{"n_layer": 14, "d_model": 128, "n_head": 4, "n_kv_head": 4, "head_dim": 32, "d_mlp": 448, "vocab_size": 8192, "activation": "tanh_gelu", "norm": "layernorm", "norm_place": "pre", "norm_eps": 1e-05, "positions": "learned", "qk_norm": false, "attn_scale": 0.177, "bias": "all", "tie_embeddings": true, "parallel_block": false, "init": "normal", "init_std_qkv": 0.0575, "init_std_o": 0.0, "init_std_up": 0.0575, "init_std_down": 0.0, "optimizer": "soap_variant", "lr": 0.00457, "beta1": 0.95, "beta2": 0.95, "weight_decay": 0.054, "lr_head": 0.00398, "grad_clip": 2.0, "warmup_steps": 200, "schedule": "wsd", "decay_fraction": 0.606, "decay_shape": "linear", "final_lr_fraction": 0.02, "batch_tokens": [16384, 32768, 49152], "seq_len": 256, "doc_mask": false, "train_tokens": 141400000, "steps": 4555, "dataset": "wikipedia_en"}
Each number is 128 + 32 x the weight over its row's rms, rounded and kept within 0 to 255. Layers, rows and columns count from 0. The size above them is the row's rms in percent of the matrix's.

# layer 6 MLP down, 128x448, rms 0.168, rows 0-48, columns 0-63
size [ 96  96  97  97  94  94  99 104 106  99 101  93  98  98 105 102 102 100  99 100  92  98  90  95  93  92 100  92 105  98 108 107 103  95  96  89  93  96 102 100  96 108  97 105 102  95  93 107 100]
[[106 162 131 135 189 138 153 112 146 132  43 161 190 151  89 129 135 126 164 156 117 138 170 170  62 139 141 126 106 140 149 122 188 100 180 161  78 126 124 108 122 162 136 125 105 164 149 116 158 130  87 146  90 126 146 145 133  86 132 143 155 105 159 153]
 [119 170  74  99 108 164 131 136 113 140 108 125 138 108 134 131 158 152 130 143 133 106 216  69 142 110 133 103 186 110 158 164 107 104 162  95 123 133 132 140 134 129 130 141 191 103  96 144  82 133 108 145 159  99 154 108 167 167 138 115 175 101 162 147]
 [151 105  93  87 152 180 148 164  87  76 136 134 123  98  63 131  94  81  70 148 163 212 144  95 103 179 137 107  70 146 120 128  79 137  80  88 103 104 106 145 162 204 105  56  99 118 144 181  98  36 164 119 132 121 103 207 136 138 116 155 142 120 119 169]
 [153 164 145  73 119 127 142 169 122 120 150 120 133  95  87  83 158 153  84 179 181 117  83  75 114 133  81 140  83 165 102 153 101 136 173 149  95 172 170 160  54 148 137 155 155 120 175 106 173 171 111  82 112 137  76  73 165 142 135 133 202 134 128 106]
 [101 114 172  90  71 154 103 117 174 173 210  88 134 126 128 177 102  58 104 116 109 105 135 152  92  98 105 114  97 130  87 155 156 111  90 126  89 107 181 149 115 149 160 164 118  93 162 117 123 105  97 171 105 155 102 123 130 156 113 143 142  76  82 142]
 [102 157 131 123  84  99 126 178 176 144 146 122 138  94 155  90 122 114 170  81 158 129 160 160 143 115 110 105 101  90 165  96 147 116 198 104 137 118 122 125 143  78 134 150 157  37 136 136 134 187  92 189 137 172 122 117 161  91  70 134 165 116 191 129]
 [ 93 134  69 147 129 213 120 135  86 120  84  82 121 160 151 172 145 121 121 118 160 107  83 170 107 136 153 144 110  86 150 141 117 104 130 143 130 137 147 153 110 166 111 149 153 143  77 120  79 167 120 142 111 186  78 125 151 173 139 238 107  93 191 112]
 [183 101 105 121  68 105 109  82 118 153 124 207 162 131 131 105 154 134 118 136 167 113  76 123  65  83 167 139 166 162 108  85 130 118 104 118  87 115 139 162 162 132 135 143  86 107 136  83 150 157 109 120 133 104 121 165 126 186 178 101 140 160 127  84]
 [ 67 100 119  65 124 205 170 199 104 141 106 184 114  95 123 116 164  86  79 156 164 109 149 179 138 177 117 113 125 149 112 104  89 107 128 146 147  89  60 119 133 107 153 113 135 154 134  83 129 117 183 132 123 147 128 138 146 183 149 167 118  97 152 127]
 [115 153 139  70 129 148 128 146  82 143 117 160 107 132 148  50 144 143 153 175 116 168 118 143 182 123 181 108 119 138 171 139 122  76 164  45  84 126 178 182 113  86 151  91 134 131  92 112 178  69 119 118 129 132 161 127 143 189 157 160 119 106 128 160]
 [109 127  98 134 119  85 137 163 105 138 196 168 162 152 133 173 109 140 114 113 155 131 158 120 110 150 109 140 121 181 129  90 108 135  80 155 112 165 142  86 119 118 115 116  61 170  97 117 103 101 110 146 133 168 118 162 135 134 177  95  73  72 135 120]
 [123 141 105 151 135  92 125 171 176 125  86  96  76 143 191 104 132 150 117 127 144 182 161 123 143 136 219  96  99 119 108 129 115 136 120 148 122 138  66  98  95 159  95 126  88 109 101 140 126 137 175 103 119  79 143 124  82 164 183 143 159 160 144 113]
 [193  67 211 141  99  89 133 168 128  55 129 105 185 111 160 184 139  64  99 136 113 147 125 133 112 139 161  91 166 154 153 104 124 160 130 137  94 133 148 142  97  99  93 143  86 107 124 204 124 155 135 139 120 117 123 119 136 140 136 123 162 142 136 100]
 [141 118 104 112  81  90 101 144 138 108 130 159  85 138 123 128 174 107 143 176  84 119 139 107 145 150 104 159 148 164  86 128 124 152 135 115 124 106 153  99 147 148 184  77 112 122 106 157 134 138 187 140  90 113 161 123 129 194 169 168 131 163 134 163]
 [116 104 108  81 152 181 115  92  65 139 151 188 106 168 135 130 146 134  73 174  92 126 101 157 137 130 188 175  66 154 115  84 145 135 101  99  99 119  83 141 105  64 121 129 146  61 119 190 182  97 135 141 123  95 139 156  93  92  74 156 133 149 105 129]
 [170  93 124 135 125 158  93  88 167  95 145 132 128 207 156  94  94  65 150 158 169 158  99 168  94 194 153  88 133 135 117  70 169 184 124  98 127 175 145 105 144 173 121 135 169  67  97 141 129 165 150 130 115 123 150 136 156 118  88 135 105 163 134 100]
 [104 164 112 109 126 123 172 139 138 128 134 127 129  96 146 122 144 109 167 122 115 171 116 115 131  77  27 118  83 112 145 130  83 121 150 184 164 133  84 189 141 160  84 173 178  92 114 148 129 169  96 108 140 148 133 193 137 160 119 151 118  80 128 121]
 [121 173 138 205 172 149 112  88 153 108 102 153 147  81 150 128 180 116 113 111  59 136 142  74 122 136 164 101 134 178 124  96 143 108 106 114 149 127 147 119 120 126 183 119 164 168 123  70 140 169 124 127 157 141 104 163 124 111 104 151 144 140 113 159]
 [ 93 127 150 211 126  90 125 221 152 144 118 124 180  82 123 116 166  95 163 133 140 113 174 139 103 120 105 142 143 122 177 179 110 136 135 144 140 156  68  99 133 117 118 102 115 119  88 104 128 157 116  90 143 111 142 117 173 163 188 133 114 113 146  85]
 [142  89 102 158  96  93 110 140 134  57 104 150 127 131 141 121 161  78 138  75 168 101 139 197  69  95 176 103 192 135 150 122 104 118 107 193 166 132 166 147 191 143 141 137 189 143 108 102 110 159 156 149 142  91 166  97 158 178 157 175 125 183  82 142]
 [141 155 122  70 122 168 116 179  98 174 129 116 118 176 143 176 127 172 110 123 100 134 135  79 162 141 166 119  83 152 103  74 167  98 171 121 140 157 125  97 147 101  87 121 175 121 139 144 127 134 102 101 158  92 179 107 138 113 113 129 113  89 152 126]
 [ 96 174 128 187 137 116 122 138 116  78 151 121  82 133 169 114 100 168 154 104  73 118  75  86 139  96 168 173 108 109 161 112 188 143 185 171  94 147  85 161 130 165 146 116 192  68 136  66 111 121 139  98 118 100 118  71 105  64 100 104 133 161 127 139]
 [159 118 153 163 121 119 119 167 120  87  83 154 109 125 148 154 150 122 144 152 101 132 158 126 107 190 135 170 127 143 115 129 121 157 154 141 134 148 128 159 113 126 176 190  79 142 134 123 170 128 184  95  88 146 130 130 140 122 125 159 113 121  54 113]
 [106 110 124  81 155 191 167 111 129 110 141 150 162 130  87 159 111 132  21 124 134 188 150  94 132 110 127 168 113 106 126 173 171 152  94 155 105 193 102 120  95 138 170 140  95 117 155  91 142 108 146 111 103 157 111 152 133 142 152  88  90 101 117 127]
 [163 103 129 141 111 100 125 123  81 119 109 120 121 168 132  90  83 155 136 146  83 132  99  68 142 125 119 158 158 182 108 126 116 110 116 105 113  95 115  88 138 160 124 141 143 113 157 101 128  96 116 127 134 116  88  81 146 177  84 155  75 131 110  38]
 [132  90 135  93  97 150 128 165 123 173  94  94 154 174 142  54  74 107  74 132 140 108 172  79  93 101 116 151  68 113 157 168 113 142 105  85 153  97  99  85 100  86 145  78  79 189 120 150 166  90 126 141  79 150 197 130  84 125 181  42 150 131 106 157]
 [159  78  84 129 157 208 118 158 115 138 110 144 152 139  84 150 132 107  99 115 120 108  78 159 114 152 128 183 173 155  84  71 134 126 126 128 112 111 181 149  95 143  98 192 117 154 119  83 140 138 139 179 141 104 143 190 188 101  44 140 118 128 137 136]
 [136  91 104  90 169 114 152 109 108  91 166  54 124 150 111 125 171  94  87 112 188 107 119 132  86 155 197 137 168 150 124 173 126 117 146 157 144 121  88 150 108 107 163 162 135 122 126  99  77 149 131 118 152 141 152 137 137 159  72 194 128 129 170 103]
 [136 142 128 141 129  50 149 143 137 154 110 140 140 102 142 126 166 144  85 141 103 135 127 167 165 124  60 169 162 109 114 171 126 129 189 162 122  98 155 212 131 133 121 120 129 112 220 158 179  90 116  95 159 106 104 119  92 123 125 128 158 135 159 134]
 [136 126 133 108 100 119 136 100  97 102 139 114 154 165 144 164 180 132 148 154 103 122 111 119 119 152 154 143 136 192 112 166 113  79  87 133 137 129  96 130 156  93  96 123 141  25 149 141  83 162 135 115  74 142 127  85 126 133 165 148 150 133  97  99]
 [ 99 143 172 133 173 133 160 167  85 147 165 128 147 115  98  88 101  96 155 141 167 143 143 105 121 170  96 157 160 122 115 152 146 171 145 118 128 132 125 141 160  86 123 126 144 138 136  98 152 117 122  99 145 138 167 141 101 131 192 177 196 100 147 106]
 [142  85 120  65 138 160 184 141 121 109  99  67 138 110 135 160  97 130 142 125 169 101  70 161  98 134 108  82 114  83  72 171 129  56 121 109 148 156 159 130 140 178 142 227  77 118 152  66 110 106  76 168 102  83 119 119 134 127 193 176 102 167 117 116]
 [ 95 179 154 168  63  99 172 141 111 126 166  92 147 112 126 162 134 144 135  81  78 110 168 119 142 170 125 122 127 178 110 117 172  95 163 168 155 135 107 105 164 176 105 140 118  71 159 138 129 151  89 147 151 139 120  73 131 102  24 158 132 107  95 127]
 [157 137 133 183 107 123 145 119 124 196 143 126 107 123 166 121 117 155  95 150 147  92 180 160 179 113 137  96 113 119 201  97  94 100 151 139 110 139  86 183 100 125  95 131 166 133 116  69 170 107 138 189 128 127 127  91 172 117 153 148 117 155 151 173]
 [103 171 174 129 158 154 105 139 124  65 163 166 101 121 158  77 102 132 182 149 142 145 179 144  94 152  52 107  98 176 121 132 146 104 133 137 139 138 153  86 182 144 156 182 136 124 199  97 115 146 172 157 115 164 134  86 140 101  30 120 130 138 141 128]
 [131  90 139 136  93 144 172 127 107 105 200 167 173 125  97  96  58 132 145 118 137 115 123 124 168 108 146 149 115  95  97 112 113 134 120  84 118 105 142  87 131 169 116 115 109  99 133 128 130 138 115 115  74 165 103  97 180 112 160 200 151 146  89 144]
 [203 147 154 157 142  94  79 156 171 129 158 149 129 137  76 144 159 133 170 128 149 109 120 174 125 112 119 135 176 128 118 152 118  97 133 168 154 157 125 157  67 114 137  85 155 119 171 142  74 154 165 189 134  92  94 157  89 192  94 127 171 163 111  93]
 [132  67 157 102 111 109 170  83 102 106 138 137 149 159  87 112 139 186  71 206 149 105  35  99  50 155 129 147 157 110 143 161  95 187 114 114 128 146  96  90 136  95 157 122 142 115 156 150 107 168 142 112 179  80 120 119  93 204 150 136 114 147  76 152]
 [160 189 134 215 128  97 127 146 143 134 144 140 125 104 121 159 115 126 128 101  81 146 233 131 121 161 139 193 110 137 149  70 112 140 107 115 141 140 125 157  71 160 137 133  92  79  63 136 100 195 148 131 104 133 139 123 118 121 161 131 127 101 118 133]
 [158 175 126  93 137 123 130  98  98  96 119 136 152 122 132 163 135 141 121 193 119  89 127 101 100 150 186 152  97  57 132 108 131 151 151 140 153 134 141 103 105 138 129  96 152 183  80 159 154  91 174  83 122 119 105 144 130 150 178 189  97 168 138 138]
 [ 85 143 109 121 104  84 170 150 109 180 108 156 140 113 135  60 162 127 160 128  88 127  74 170 143 123 171 100 160 161  95 105 137 146 116 124  93 192 165 162 140 174  85 142 112 123  76  78 142 143 118  97 105 184 117 194 168  79 204  76 128 168 153 126]
 [170 137  54  76 118 176 123  87 156 137  95 104 169 144 156  65 173 161 167 105 110 116 107 137  97 105 113 152 144 121 172  91  95  99  95 163 142  81 133 130 112 133 131 121 156 124 121 128  93 183 146 114 119  68 164 125 121 153 100 136 130 132 139 179]
 [170 131 116 144 119 116  93 139 137 116 136  75  87 102 130 127 130 153  88 128 144 112 146 148 125 110  91 129 138  94 215 136 119 127 180 138 183 124 165 165  87 178 106 117 116 124 162 116 123 143 199 115 162  85 130 165 114 135 102 102 156 174 112 145]
 [142 131 178 106 159 185 131 122  89 107 137 163 135  96 117 121  93  93 122 154 111 165 162 147 112 163 201 109 137 123 151 110 157 138 124 127 115 131 129 127 170 158  90 110 144 103 130 114 178 159 113 125 139 135 145 158 117 128  93  92  96  95 106  81]
 [145 116 162  97 111 121 170 171 119  80 150 138 162 160  83 139 114  72 124 103 182 145  75 132 125  90 109 119 180 119 106  87 153 133 159 133 140 116 109 134 131  76 156 135 115 154 117 107 167  79 179 126 102 130 126  90 157 168  77 195 164  93  93  83]
 [110  87 150 108  96  77 130 118 136 127  86 208 158 143 126 153 140 155 128 124 152 109  91  99 148 141  92  86 108 138 156 102 100 127 145 152 115 130 164 135 106 148  97 170 121 118 181 162  90  95 134 169 179  92 229 161 145 126 167  95 114 118 135 137]
 [112  85 116 148 114 175 136  99 135 172 144 190 184 148 159  73  86 182  79 144 134 117 106 130 109  91 174 141 116 109 107 109  84 116  97 141  63 143  84 138 108 168 177 104  36 139 100 207 100 154 167 160  85 140 126 153 115 143  89 109 108 185 112 133]
 [116  83  72 123 108 114 107 123 122 159 102 111 132 116 169 153 116  74 103 105 101 130 138 124 104 117 140 210 126 132  90 122  71 117 110 154 117 108  76 107 138 188 136  92 126 163 173  97 126 127 118  83  91  95  73 138 165 105 240 189 103 136 108 140]
 [ 75 160 178 151 162 181 138 117  69  94  77 133 138 165 178 119 114 197 123 158  70 111 142 144 127 103 174 112 125 106  78 131 126 138 124  72  64 139 147 184 103 149 135  97 143 169 104 100 205 112 114  94 113 176 143  83 163 145 161 145  76 116 120  96]]